config = dict(
    num_hidden_layers=20,
    hidden_size=64,
    num_attention_heads=3,
    num_key_value_heads=3,
    head_dim=32,
    intermediate_size=256,
    vocab_size=32768,
    hidden_act='squared_relu',
    norm='rmsnorm',
    norm_place='pre',
    norm_eps=1e-06,
    positions='rope',
    rope_theta=1070.0,
    rope_fraction=0.5,
    qk_norm=True,
    attn_scale=0.225,
    bias='none',
    tie_word_embeddings=False,
    parallel_block=False,
    extras=['some layers without attention', 'local attention windows', 'shifted keys', 'gated attention', 'capped logits'],
    init='uniform',
    init_std_qkv=0.0693,
    init_std_o=0.0693,
    init_std_up=0.0693,
    init_std_down=0.0,
    optimizer='adamw',
    learning_rate=0.00507,
    beta1=0.9,
    beta2=0.98,
    weight_decay=0.1,
    lr_head=0.0153,
    max_grad_norm=2.0,
    warmup_steps=554,
    schedule='wsd',
    decay_fraction=0.946,
    decay_shape='sqrt',
    final_lr_fraction=0.0,
    batch_tokens=[32768, 65536, 131072],
    max_seq_len=1024,
    doc_mask=True,
    train_tokens=249200000,
    max_steps=3967,
    dataset='wikipedia_en',
)
Each number is 500 + 40 x the weight over its row's rms, rounded and kept within 0 to 999. Layers, rows and columns count from 0. Numbers have three digits each. The size before them is the row's rms in percent of the matrix's.

# layer 13 attention value, 96x64, rms 0.145, rows 0-95, columns 0-63
100:445507479611515526519478467532487508578441464476513496482516530446448469471507552531493562438477515533507477534430476490456454461520566437445497469481493484459559502465519437552461426497529466
112:486525439493501498528586533548518533499465475484527400522495525512536529608444487445479523540488449588478478471477538397504550563492505538476486469540473504504507536540509495497473445483468551
095:507506487462470481559528473519579520543512474493575573477547573503494544499480469503551563462445496494509498435513489394452573517469544565445478523526546504539437517475451543499475468496480472
108:495520586567464501513526542451510513485579524507490498447464546480507483444518464467523518526454583536501455453450449525531448464528481536470531484459612510509507507520511464474465396526524454
102:513513520455523490513541521533390625493483469522446511468572500484467456465445546507477560435485496454507481446565427528498480482542529527502481561524557484456479499509487487479538437486494459
098:526484489396528525444513441502461550453522527500459544455501464467478571489573447492453500470492538506495590487540480460431465490502550497548486405452513450502427457475460491510504492480506465
092:475522477588516468510470528435473488490533493498508531507465576497456558490506438474450548459512558483531461567529534533432561454488486552504557456457465483530519476469529515481482512447543617
099:474500515463524486498530533474539448456580492534414542484502513505477569504478444447467530495469457517505474521431544452547487443515539525439494518490471493504486429543507626538534483495428550
104:524537524522509499509488520481531449540494501455574547533529498531519461562548548492462413556464463510523528531506561492524488421448473503539490449493485563446546515452490527489465582424413476
095:505505436479497505472497438546460528476444522448460510509558493537484500522503590517477528515490551465534527407473485540411453532542487477451436467477504592598475475487501495520504545440509490
110:490456485476539502503493397471489526570535499411555469501505578455474477439483465479570477467503507517482554541487507577496500500450503559528448545414469503488527478527523506518520532536455415
111:524505506499490484495409509530516471543585476520447568461526531503523480538510458475492415497504468488522514508530496551587485461495498469512477555486443575485443600509459559459460439523555521
102:467501486498516514532472520494531450502519425470551547492515490495464502473516535488516518515526434551517504471508514564511444528518498556500486456456444515517521377453473382518478525548578590
100:502539513524529497546504516426502494504523487604581448481477507561503510411507489509503413592513468539501490449473501462505507539515519514492510377508519465510493540485473456491536416463502486
106:519489568551490511526508489511516393431552565461505514451503559523442534506584511510529513476497534465449431386475504535467570488464500482527541455548509471512508519543495468525466472458490524
100:506546474465499471508459516568522480485470493492500493512551434530500524491555487489526498519495449457483521615526442424460511492506477499442488539458460500495487617505510463608491535553429523
100:496464516547551477599525520501531497505496473494503470457503549509478524449472491452533474537551506572538514555432496530543467555508554539504514366448454487465540540533455528495573497507546489
098:482454465512468501543530558530496515530566495537506549404433510534550562493441511502497521403520559459498463441515556519534525558506503436472482501449484510493537532519441532550491487591480523
083:580575504534549490491502509514487531506548510543531509520485508530478501525474468541446507463447478492525451524513449496440497453444479459495434524434495562471598470485564546524472463438543597
091:498507486520445523488534490494523475445485473581483528467471508467508548583476556502523428514486504512531571538486586460473522492529541541572535533458605460488468470414478515470524508542465555
099:503491501581495495501483505460459475491461551489495415534487406452516519574500509500503494492517488475516487457588427534591536480507586559444522457503532554476503451439468496498544500477445505
103:523517449518532509583477544508578505466512490497556448504424502455509459488548529502530517538528400501463521456539507587460479535491483507513502521498446429422526500497436540460574542480459497
096:501531432475534450540494516449589448589451450521570483504527582538577495445492454468453523545533490507530536485526562511513479514476505503501587545474417499491552515481487498514494534482527504
102:541532496474509479529410516571374529518504509504559479498514483532459510481503528588461543506471516542510447492497513514454550465475438516527433479497520483497522568481499477512462396425517484
097:508533560527511513530506532505505481494521481474611481489488515481462524472536473501508548566463566578430474565501532606523466511467400529476489468476532510534540521480460414456495455504495497
092:526430525488490507495527487471473502443420517500569489538551482540546489433475517555547481531525454531509526476489529516453398517513429547516395471577498502499469426503494468449489507515460538
097:518504432467462497530488501517492531484418497518452502515450543481551470510450499422505500502529475519543517483480516495483518555526494478469568538538581471570517508539519661519536555479473463
084:480551508491510474479538505449553486481420474561502527490502512463519448413525502490453488530588520495529483493467520503552419453556485453488494509600473518529480481452492507430553500392500490
102:520530538603485528454523443505583421527477522501523519547515508490508500498436468456491535474506528598489535504472506502514453528491572527503562429513443555513476530506489525484440547445551560
092:476535580508472454540571617509472577532514476539470499552439495482496536538583462527458530510578448479527542551505439498508540518510520462462444485460471477519533513498504452469512519458469530
105:508487575451487532512481426470495495442555535534502408536439476477501520462456456484472446531522464444473467516511527451490511492482550541496474478494502496519530567392482521532565443432433496
096:522495564507467506487543585517479488454515523500527521442528500520485552573469527461496468499452543542486535498462558490533470456455459507476509388573529479531598540545468502524577444485483492
083:506580566464467532470545460511489490542487488507532523515532429508470458520502457428464491555481559570529510582465489480524547546555495509565482544514526459541500583473506529529516464403513461
095:452470475563528476529482410527524564479492516438491464549468541517508574496614496559475481464467501562488446518468516584470497509506528440528571469536464505520490487474519469426507502506517446
089:494502458509472523493507470532540513485526445482493445486561456566485449529534472478513518474539582537479498450530500546544578519600523466498467508525475520519505488477436463417478485431589572
101:497498487513500502530583521506475463567465469544552470497522499414456532480453508510461529430489550525509499495503460558569571502496530449468549435477520509453499478476494529495483514490389608
093:557517511508521510450518509542442432506515485471518465496481456470426514530417495527497521527484530535528558540546435498530454558469480516492561448541485504471516497513582572601509534479410514
112:574554430460493508513474555456456447388514518511471503469517470508525486445431522502516576549504479505535499435492500502428482522543487578521555538490519485494541504509459450483558510435522555
097:489435555457497489431449475483537515516519468485489580493533534632470482527472479446496442469472558490479543536466491500548536466493454519499489451501466513401490546499501554507420484495547527
079:464507570440530473518525474521421509517502486542542506522449508571490516535567496490483373513563489611505495503491494577466525470477520417436524507478494521517500492506534539472460526482512542
091:502517537472526502459489531476516506485475499519467459460509578457465478530520470476437508527469512530438524498437506465536484495428496459398593446492458497491515452530586470455488461551598529
090:491538537509521524468484451465604488468526498552473562517559475543505441470470535487495563529481458463537531502486565496507520514525434479500461557476526532549579498530454521486499546460373502
087:482428554584513490491470464489482525537458505455503500492449573480492563522532517549526447481454483488474537587514551478462491438412506438493522444493448506502419511525527530553504525528520427
090:480535514443470490528480503543550439432514473497545472514497496567471510473500497537527518443523567586487435499533439519470522495570539431589540540565517461507563449462503438535535477500504509
082:497523524575467496498463577454474444455482564484483515477478446419528529455423501516508560501454492473496479552464467473428493469470470566450509508518509491487550556567441529547538538466436516
092:489520488425495514489608529493406480512492486490509542496524527518462495547437517483470522535478477462545499522544419537449476521488612468459513494473507471465432489518500456515410473430507531
096:481498509492497478459496561501507498446458423505507490510533506634475542506529493531513472482472556460402610576475491433468461503509536523458473503501456511475495489508486529554520439492554530
077:495472409503565496487490510477483539514475457526497399441443521471498550527511536545508504459484423523517514465515508497470454489373517470523524482474504496523461477498562505578525539483599488
094:515532534505498488426514484442549568435575483577518523531500489571457540501478454465497455524510595499527502488538526504489483544474521473471501474494500463470622536512587466551459503509498471
096:531537493570545505478523532529448509466493481467525425509543550501422519586567505555482539472482601544530540516501430538526471514522587436484525463514503443499542459482526448476504510526500478
092:447504516546497513549503524565436491483525465471535490553531589474452489486499486540466582410425502493498442515536549443428470441496550503441441545522525527545499493454514452527493489515478467
100:549500500503472495531507488479498505482502515556480637501526536523532475514470465461466469524481517526506447443470514509520614543515447519489554414484521528511550547509491552467450492409476567
113:508532457493477479469521488505486512496501516471492564458458508562497457506531465500501452555490585404537485488531590486409501583450573491529483417492478448509508553538523499508529465466565486
100:479454481560487508544546518488485485597515548465527470498520504482473528480506494549502446428458529431493463531520439501550473502476510458560547529497523492443400512481461520527527519414404456
086:430459513489506506474430475491474513519470552464416485465427538521487522489465491517471493480480606442485500531489485466478429571469586531540471467495514472538484529531540478528465443540539414
101:529498501530510507525481432485501561570494510475514600482457542435448480512467504460499522532490485446578495451494613450532489507463495535482445426434488482514521515533549526567493489450517447
085:497501530490495486494420414480510504507485489496496576481490495493514491511446512458460455499522499528502444478401542427502574463505520487461498511539466532427577454499443608465499522503581496
085:503495522573492516486416512475495571545442509476490454471523466500475495450454503444542408482489527487501525572443491524560535471485507539534513474464495513485430566508513600529487567455459550
085:538523497516530477438521505471477586512512492518460570549506539530477470455484454493511479432474462476500581529500539529471498482517458510492435522497453549429460538415424566521502499456575435
104:467480516535482494561540457525532545509515529508537555484500442486512538550516465513537449476523599509543458456530490596482603515484488450482534454530472486503540483495503545410480519548479583
102:462517519533475507530414471493463528540475545505509571484522478539503500481497498508478481548491466483520479535473607489483512490524524508560446530540532507519413560447416525523496434438582422
102:489554529416534482523551537522478506483516403461507470523476504490516486535568535502516597499496525551495480397589501578506538525510535504495483512485451471516491434460479412476513491490545520
094:531558536492485481559458528506467461475533498486482487443467498433464431533460527418528547546531507539510472431481488526505572506434532469446551438480501507504582549531486570422490518549480504
100:580556478557504496500516505509474533525492506436490471518566518423387481485501545527498544470503483432517520543530479493539454537539529575524457509504538492511552502545549457597524448554477482
115:571527483533530513572460459497570460499495502482468484514493420483467575572481482540476540506508551538475451544502473463553510575508497560553547467606486511549547479485538546530471514465511469
102:494492490434440516495549447481500505470459467480507475519571482462547497473532494464436511501470473538464538504470516567596593504508477536484501487399534473531460567555496466481528493422519433
104:539489515501546478476444517526469500518452489524471539488538520469468570493513516522463531501520427470487524465504455499469515606547466522540482463523563534474538473397526483446513386547574525
101:498464445508484531496509509521521479507524526467565436548417567475539559458488481525486473558518470528465567466525435538474477532554491554480455519500480426488515537543511438397494481515508586
115:483503483446422476520487599545510552462545450508541491512492437500523465480517512451471482564522500457528592521543463515473522513519438477547407486517447525415495529542445472511440495528485496
111:447504483478464518464529501496531594464475452518528545480575511476511468552405484495460502484525496539430474505469460501568492478495507477488400566451437527448523499463500479513557414525532527
103:522464569570504537455563534468530495463457527502494536462526544502538501532568466480542521482491453520518513495518484456514502580572522480590517479489530421499456447516545498471449490518455612
112:504480491573538490522435479499469451460427530470514548452472463515484506502531597445461495487445513497533431569519471450487449525490538494538590473547553528488472477517467524390510500511504470
095:487532576503476456416504499557492465529577486492533544482482527459511481491537509392473461448523405485540527560474469570488503500497451494512513522572482475574458479547533486468435494471479500
101:538460517500455466480487451516435595563483481535547403502470438520468530419536509543522448415512534466495493537443512509545594518505455518473530486509492473556476508556466505537503476516489481
102:430527523505502498527465532517521458559449481524534458494481542485493528463429528476548449551527508477512482498442443455514482496456423536569460487558429589540487473420527521541517541520464437
109:558483477493526483482431512513511549523440549541505458532532424517475521548537524512449506447553436514531535521546490463480493460512578556496565464433519457532513455526504584435528483491553438
106:489520573543450526565494452446455543523601447515495494464494531499526502528520561442466534511509553461524460596481481519512482487523517553398496510542549499412497523475488508510443492490495548
102:473496493448494458457451457469519552477452485502506432493557543493540530485498582510475487497446519528575471493549518467589501568507542467533600541509499440516471467498463493503434570521519440
109:471481462496545482477515473514410523472456532461451576491504411473535461543507526494443458520498560508508484431472460447547462504531545498506568536571480582495564467446477437497524513456504486
101:468532462524487524513543464473452521550494474491531429472497564508470488488433445438520537477492596436528486461519489492432471570446569500500434545482507481488573536508499517493489424548543444
104:543527530503528507501544517559492450537538469499535435508461577537442484510514485515504531532474469442503508527501598430533506499487562598515503472558493475439426502448425519499420473518489507
108:474495496534497531528508472537548449492498518478483562505524389503487461389553531494510535572511621528504471518538513517537466470484452509455522512509497490532555503478504404449543492520448517
118:578480491468504491484563476437546501488607544452509535530546472536469507495476523524480483610477501561484559559436439551490497530497452548467563517496512511522495501503521490472589477496491452
104:578438498478547497504432442471577533530554502500488429554426448487467470457516541540497489489560530460536508517514504522548452493525494576563481496518510460544519433522535445486477530563536538
104:506521534471424490508516484537556485500561506486475520488537412544464493457526443553504440591501532507531493433462483529476502431504485449490411517396539483476462560521498540515480499476482557
121:495511497543480492535428452477526522536564427477493440511574508488502538473520490531470575540446418500500488571576547565480570488496461532489471486433514501563493513544458448461440497501510511
094:476511476441555508483529492470510483496477534553504495474446494457574514571493487516512546496537451454452479454504553600495448524486545494554593440498531506502460491458494486421557563508555445
108:445514487495493483490429549541494498500393514541481493529488441484543491543472426608542519476533513538503566442559450528452478504494469519528437556511456513532527455459496538570503483446509507
111:483492443480495513437507504466547521533563477499476537498441513505539500567496516520533581465521477477455430496582471394460517498491531455512454467538554522462545540474517484434587461463495546
104:480468509568471498500490467536519480435470517465534488536540487520436498537498498429463523550537514562501582466472604525572543431524553550483491473554464494542491490537527474463565450509528441
110:502437561491503487454459554468560476524464502511478498487475553537531519571504521552522450517480535397503547513508540461477522572507499505512516488435572446413539473520457503507461595503475550
100:434460510470541494490463544472516449506450456471526497508533463512485486557466504430486590536534410519564553455551528485453465504487511499558515488523513555466459478453487519493450559485407434
109:510483502525525470532531511421482556447540515521515455536430437506477477553522569543465530531525504406566512548549535440544520519507544554463555487541534444499468461426527495505479490559544507
124:489532474491485518480585537520566552508490452457479582505564486476539470497505502418496472519511505513480545490494375531419469501515416484437486499547444547492525487453528498538481489444534482
102:551509512534497512565483535489551467508531440509499484458496464505503468503492516480523488603470470465598534517542528542447507471456448531458424557472494561466436542543511454528413523550503547
089:435486544493558445482473504481436468457509497486524495437486494491568496542487472516481468457524487513519474512534440492543457554488460555533559555543528511457567471536574523428414536509582467